python train.py --positions="rope" --qk_norm=true --bias="none" --init_std_o=0.00423 --schedule="wsd"
Each number is 128 + 24 x the weight over its row's rms, rounded and kept within 0 to 255. Layers, rows and columns count from 0. Numbers have three digits each. The size before them is the row's rms in percent of the matrix's.

# layer 4 MLP down, 512x2048, rms 0.0465, rows 314-413, columns 256-319
100:144152136125120137059126118120145158138133092131117166131134121151140196126139103131102111143144156111147139110133130087121117101114100149084109124148106160140174098142115179183101100184144123
104:141114114104111121045114109103136127131111141155118134127109115106142144138154133123129100146161114179123115131158141162124050148125176143137137103156126130150132098106123098093080098141132141
106:129136126091102113108142132129187180100165104130114124085113122108147090119157101104146123060118127149129151141119130135088137148174117113111170115125144142079126120183131122170154152128141129
104:089069126095146116111120152136167146124149131128104147118159118141129115143114164121144140123131105119126136157148133140156131141097133140106167117100128132123137138116113150107144169111100116
101:106120168109125166132119114161131111174168130097135142112164104112120212134145138170111180094134146114092120110131130154172108146131125127168128110137137155134088097136108114120137160145138089
103:141090139081112148161149081142134167155114092146126148113098125124107172144150153120099134133094177119118136112115152098129106145114082122148133112112112125178142084125130121123142147129150124
101:174133145136094071126151152115104131140146158152143097165134115097195117142127124184087093127174080080108161157115140122150099135128138157146137131110165114099118124122138149102126126136114088
103:114164117152085109099128148126109162121100151095111132098114125109170153118085098127136120125150141098125140162095157100145127130146138129092112089115157159150098135078109086105095132130162117
100:128145128129127167141080145153102168121091136155122157117123096124143145134138143097192137104130133124128107127118132211135173142106118096131150144141129091131117154156110134084123100129121117
099:100154092153094155157109109146118177125095108158143161072081122120124118109162126143106145111096133143120134103121116117107152134143054151130180170109107119148140168142092105140147163166123147
103:088115157137142093090119143132156196138160130144154103155131135208155100159111119099117118109127115144144097104126158140151105137138138109141179131165124133157106114163126146126133126139091134
096:166056102114116123132139140173107148151151103143141114128142098085121176134108115174078099106133111153096108125114134141164118109125139155157125095137139157104128174134183091137135134168137138
101:121102156098195123119138120129145136158124155146139165112126118105121114107126096159149152115131155101126130169106081145091122152148140145094198170101124145153112111093147138120131133155136111
100:169181097133129110193147171095122117123130125143130135144094160141114170143141127123148150107137097148093132097134140113146120121114119121145170118074118136116109129114123116128116100083111136
103:138106128137126131139151142101174134164174125127096099181126095122095139131124168133116151099148132160130126126171160103187117105175110150138105141135144146143146123126112120138115105140131137
100:113168106129162140109148152122138147118124134092146105115136165107092127128135127121107148137112116100145109137161118157157137123151154145177163145116155147095100103147139145100134128120139082
098:128156140151128131127144117139096094108157148110143110140128144116123132133108142122099102174140107126123090093122139158102117119150158107145129108150146192110134131109125104111120133116105085
108:177106112123122124142163107093103165143118099185125132137152148099117171155100171135066172094120139129117078121086095122126116128159123117132129126102141160138133121118163107131135098136066068
103:127149117109133110092130135113119133122168133112141147130129124119175110135167121153150145123091135100093133114144132136132155097122126129108125183128127127102133148164127148153104107136140155
102:123125142104114128151095089081165107090122139153138124126138130134079118115140134099159105089172178126143158150154159085118110136129145180208078146113128133126138133140159139182146120139094178
103:104128132126099139138098135126166107099102170103143136140132083122122139097099090148121106128150140124132136098135134129141124149131139116096096148081126095112107123088084115146115136119110139
101:113144134120152132133113100131105116080107147066116140093121118111109093129120130130142115118150146111149120137140112147100173120113124139085129174117122110098141161109146124127141147123112095
106:137147118164111141162103126123132127078127136104108156110133099112177089130106132155140090146132165106148106146138128111150136154128113138136142090136147112130143123161206120162164131135131139
106:085142122125119140121113139150115138107146111060120114094057126173102114137126129127098104160055134158112117113163121115158116144119139105129103117155114151130176123143140123130117122088125143
101:134130126142071119159116103085111126126120126139136120090163186058148142133104124132135107085149118118107119152117145136142167124149152138103128098160103144131095130086130153097118119171135165
101:112131163107162172171098074136090116135129100145163123089161077152111148135156107153134142148125145163159127106140130150141115129104136158093122114156144162102140131109146090100119099184132131
102:147112128118128137190104101130171166146134117133125141138116143156100085129097158180116159112153133156098129126150129119121119137070091072118183165141149121113097177107153137088164099144127124
098:147149146098112145111141114116129116141122107056103118074129123120102112134136126130107101111099142111123122132148137108151115143101107142125115093139177106095136115067102126092132141080158144
096:131176077095141101115142123088102133094107126126064108140112128089129090115161120098120139127118097105130134154104108121087172127111117113144121160118115118116142128144138100146136113122145100
101:151103111147153113137139118150117114132136132175118112159142132121096098137080100136150108111142085140145150087109145112122103151144086130138119145110148147083116083118134101160092083142092136
101:097152148132135074126141090106129104135173136119126138185097169108168110101138089116114149131121134103136129149120135154147138146137152132115121142140166150136153124140143109138133143158120170
100:175116122127133088121113077119142149142125125111166106174166144062158185110124087141127116102139106104137101111213142085084146146095151168167122155122094089097073143185129114138136092130110143
103:104108112124127152044126114112091096124123118089095113114123114149115120140073164143100131150072149091104121136137126140117133126180126096107157173116135138098132122120114124105113119154149130
097:125126139155100138147140134128137101123141136095093126107111122151143100126168101162126116112162124139119119139108076092160125180103143148125137075134104154132140107129125087138111170123103130
103:133148114135147161129135147139075134120087146113133137144158135095165134107129073096122145145138123105147145144089129127137132142192171125110112118109137190152135165136132162117127108093147147
106:126111124122140109153160148153106123073103097100114187121101143106159087140097147143159129184100101151119128168121117153141146144127095119122118129137074147125099072155100121122179146124114140
100:151114129110137145147213168087126159165156131124097072138137076102088127181148161141119144102120135124142155139110134138182136173139119129100151120099098155169102143156149114139112135133136143
102:132097125141104121103160120132114133165152124146103156123131152161088149175133152150152101108122102117108123184084132099151080130109117106142121099112143174130131135143155099159142115142116120
103:112153154142141110128101106173122098105081174091125117146108126094159129132149121107089151138110111144147126102144079144117103135105153130139093121126120127165152169138163186178147104108155147
097:160114143141125166130103097115186094110134131109136141100081134112153124097127142167179112122116124149152122157146120138112123129114139190075094141141100107119125160121133158175114128121129158
098:132163089144141151083146113138153143083131135108140115110098128121158142116129126152183162130110165138097145136126140134118107108145127140108114120132113149071164106161092155111215127166139105
103:109164138134163103108144146085111112088106125094068147103108142109176125159132152175172115132096125116090124149116109125136123137109086171155085131124103113118138154132103136152137126108122087
098:100159159136135083104147117150108140093106138136108153142118131083073074157133108141112139150127118144146098121120120100106082123128137111116118137113086108151105137097131096139153122141112116
094:126146121108102165142083150082132123147129132106092123125145139090119121078166117154108096124178146110159150113131154123143143131177157027158139084139139112123177137089141178155109111088153130
101:113119120085155097124138153094137085111122138133139083122139141107130130121129070155108123149178161090110125118147130139118131137120167095120084155127121132122111078115092140136114124166128114
107:145126101135158125150139106118116120121124117167159183060136142140118106112140165113106137100103114092165136103119109151118109124145108143103096148108113122158145138148109122126130128158126115
100:084125122178130107115149114146173139100128123115158142087112089144125094169114132105127091152124152177076110146119152178186129159127145185141116146159136152133132134129134138132159107158144137
097:128143152151102131120128154108069140115083129151095075167135119107122165142134082196132079093122105118128135121121109154125120105149085175142133102119106136111152095132123121152088115145102129
099:047184112133142109095125091116107118181107142119058163095092149131127092123101139104172139163126105100140098150106137181098161112151179108135155129156156138152086124102093151118127124137161127
104:105145133131127138096096091117136160121140142138095132142109110158106136141113095126154141170118106141142109125109141161103128104103129155154123163113120136125105146137120113132141095149118095
096:156127142153148147170103105153121146153163095164157117134150111140107114133104157196080194159114128158186157139128078128130118114130114109191164157134168119117128135139118138112096130209122171
100:131169164139133123105158122126106147100145091170117134139119135093086074149157102077117119127119088115153102142129136112115054126122134104101103139098144107119107118140133093155103139119141113
094:146152088103129122073119126128124157156126134156141110108105135153106123151119146176129133118116148141117119148123122144130113122141174132098157114134162161097134104079138080118094093141147105
096:119140128094183133155128126135167127117094147131132149125116128105131126116154124140170162182076138109113077114115151154096120109082106128129133191128135124148131137105128126124136086164150113
096:097130093137135097105115160090153120149121122123134129122132122128108090099151130117123076109093129135206107106128094163111160092132134122069114134132128163130136131145140127109146121132133123
099:133181145134143114165078131145132143177113160121161115120155147146134146126150123147092150152127106137159116133096135155145118108128102128145125135110125123159102150133123113139141150161088137
095:154159155105133128141127127134088153114120110099135131131112148118156094158150155168164117148103104098121084110110127170120105137150149122140125086153127133129119156134149114137174132144153116
102:162116068121160122118109127157110110123115083111146159120129104114160065154088174149132146162080147138145143087109182089143130141094071144138146123148132119119123139156143129135130149118123103
100:149127124147102146148101126117147112171127125137095105143126108152080123148110143113110153107089122139173142117149177111139142100120133128122112089124104140125134138161132113114116141097140117
093:122126119068114119133107099144166127135128127090118113149113110161097082141136134103154100100100109130137109123142116100099144143150121123117137152119085139111121095155139161111139168068117166
106:099139135132130095101098118146152110110118089149111094144151102109133133142138128148119139093125107113153130149123129130120116142130091143088115127152138127128129136127133153129151122144134129
099:133104121122112138137117104112094116110104128097135104147127151120120103131096120186112131130123143110170137123131134148175124121103140176125105149054141128123153151163073184173121123126113156
098:117132100156117129144173117160150123178128156124134116147154120124121136113143119126146129155091141114095171133139115110098119122140136122091177127124124117120160102143173172099110091124143136
102:108117146144148120140103116112169126139091173036142103140144085105122089152095101126102115152104136138119168150146134075148149174174146094101135106119132116127124115119115155151093134147157104
110:096168075152117161153087122141115131129074150103136148083123131092153129102160134125103127105120100129119121110140154137130114174132146101118115110146113134093169135124125102151144140113143112
102:124137143160129165127103127108121153096096113130146087109165129169136142153104121135118163088144168136138116131165175112128159156157148090147132131147100141141143126139136119135186118096117137
093:120124097124106115107086100132118131133134109160172108140127117160123148164100104108122137152103137180148108085163115093107105109086147160128146110140131129152128128124150156157105101103073096
097:103133146136082138138121134157127147109161131117140088120108158114108135133128155114132167088061136141137154109138169135092126115153138109126165116128103161134132152113112099122146127172163121
101:146135094127119101131168105127159129121104145167162149226120158156120135157135124164121151158126153099184154119172115113101129145133127194124136119085146127156098131110129165132124167120177128
099:136112141167167154148143145110162135126099108155126137077087134137106125160118101134109124133121127131109157096143079115157163148129180171152155142159120133109116142159134088116153100135135123
101:141137122114149142153138086143172129098122132145089160133139110128127140174124095129107150163166129124117145163112113128155109083119112099175174110132137153112136114130136147127155139125106173
100:155125120149124142144120137174128127119128176136123114122057125136133138142104148154105143142089086143082159124105148154121145133156099147170104122114116161112131131162121131134122119158125152
100:116149118130116111134121101121081127130141099126097124148115107101057155133141138100115106111148122083109136112117093145099135157126175131142152116140159147155140104155135152110154156128107119
101:156124106098139117145116137154146117090092146138151117137124113141127131092118096134138135100119107143125128142156148124140115110177124173141145139128122129127125173114142136148145176104122157
098:078104178085112125132131148144097129173116133127179117102121122167110148108129157149170114119108155130128157148140120131169133131142145156154117134119138108146114153147128103145126119121101116
101:115112101102142136097141115111153120096108110177128183126119138128098148105138120149091154160156147148113107138131141146145183090126121116118149138100146145119118126137102130159120141109123110
099:165129119109137142114104100136089120106149163098077121158161146126148132137123147100127113156131110114093148168123148112075161104145153139181137101128165140159099111114137123116120130084156109
101:106090113105148108104090145097135154139150176084133129115112154147144118142141149129132135126141144110106153125115123177114131135131121133165112106157104126139120132080133108139106116134132094
106:125072109139104164141173121104122136165128095081125104121173119156091133147093136124109149139128136141133147107120144133117142119149116088158114121116169129097124088133134109147145143121133121
103:118120111131100153152150110111139090131119138129141092128112135151187123119098114110157126106129119141149102134104175159082117143171114130139138161103127150101111153130096129096152142130127123
099:149124091142126131153144101122086099100109113125141158093138170120142112072116125100089142099175141106144128085121138127095156123112133092124086131138166105126123133111147110166112142112161144
104:142130122115124120156169154091128127114135097201148084130142150107135074109119161109125118106111150133186122116108206143146106155131138105151129082099174163134132108114104135104162140104157177
096:117104174114107154155147120120136112184145116170144123108113116123092111120161147182188124126142126177097103106076132127139109163129142115153130081145163147119150083098130082150110121152111100
103:156127181122090171102104103154148154101131150116111073162114057125127130140103129167145123166111134120132131089139130111100129152128176091106136102131113145127107154143139121128123079116140145
097:155187080139123154097105135133147138090130118110094131139092134125105142130167153115103157095115128105124119135112145185166132098106140100141129119146121156114102122108115105147074147093093149
098:166128099107177143140095141129082141146128113143159143139131129117143134145127133137160118172119170127138150128109149156172121142153146106120130087093188137166138129126133081152128126154134127
104:145144129122115159105161124144131133165119087093138179113086119114123169107123151151078177109138136107115138139088152081136140125173140137127079110115125109110099112109148125139140087131125101
093:130159123074153133110129135131087092097085129140119106119136118127116126121139080138131177108126123133153148123100118118123078150068112163078144170125129106134146145110132138107098135140185159
100:116139148117117139133133132103134140121100132146139097149066093157126086151120122121111126105133140090145128137113106121138086124161114105125141129114137096140171122098111130085133138135152113
099:123140121111102160131156115152144124115145137129119093159135151144133123106134144159158090147094148185101099090130119164128115100157131148105057128144103156149128156141151104132115142096133115
104:128182124141131096143161087130136092158152122114142147149137173176119156141152131085150171133122075151133094140126139108109163113073148093148130127127146127132138118119112115104116124139114133
101:110160128112170132162103129115097141103085135127127114120126165111107132138105122076117075107104134125116170134131164121151120146140111095106194090113152178122148108134129094108137135128105125
101:136105126127129108080123137162177152148149125144096075166101120163099136137108163149124134121149110146114099138124124128152177140107121137139130150140130154147161120112151119149114113186156136
102:137100139116134126118143132099138133183131130177131120127148100138119099134136143149143116115159123201104121139128124133111125087110113134122104154138079138169177140194141142111145167100170134
103:132149090142153148133151140132093096112073126168141107148133134133122077070127141126161121116146146097134095097117119145112114062154104160101148222115145162117118162117117197086119111151123115
100:137107146152075131129130098147131090097137116113163182121139127162146150137135160111124134088158109137157090117168106099111170089106098119139162110136156162138124105126129136136144158136135130
101:135163150157099117123121146180116162137094125119112101160143139122150106145127124137151118174139124121139138156117139149184097134128154117138146106149146155130121148135144134109136147121148117
100:130142113111132143133099072148140135113121083127134112136121127135091098112126124148137138122146136152102157147144140107134151122145119155111184124108159130130190143141170106141120138147147135
099:112091071170108143133120111080151118102144105112155115124172140145157125149125155146152180121123124128109101131130078123126123132128112142106081161115120103108132160109114115082126105165115147
100:129156102114121163170125126135149153120123108120088132049154147153140125131114159110135173158109114158122147116082170147117138139157154155130139124145142090072120073099132107092187120072111092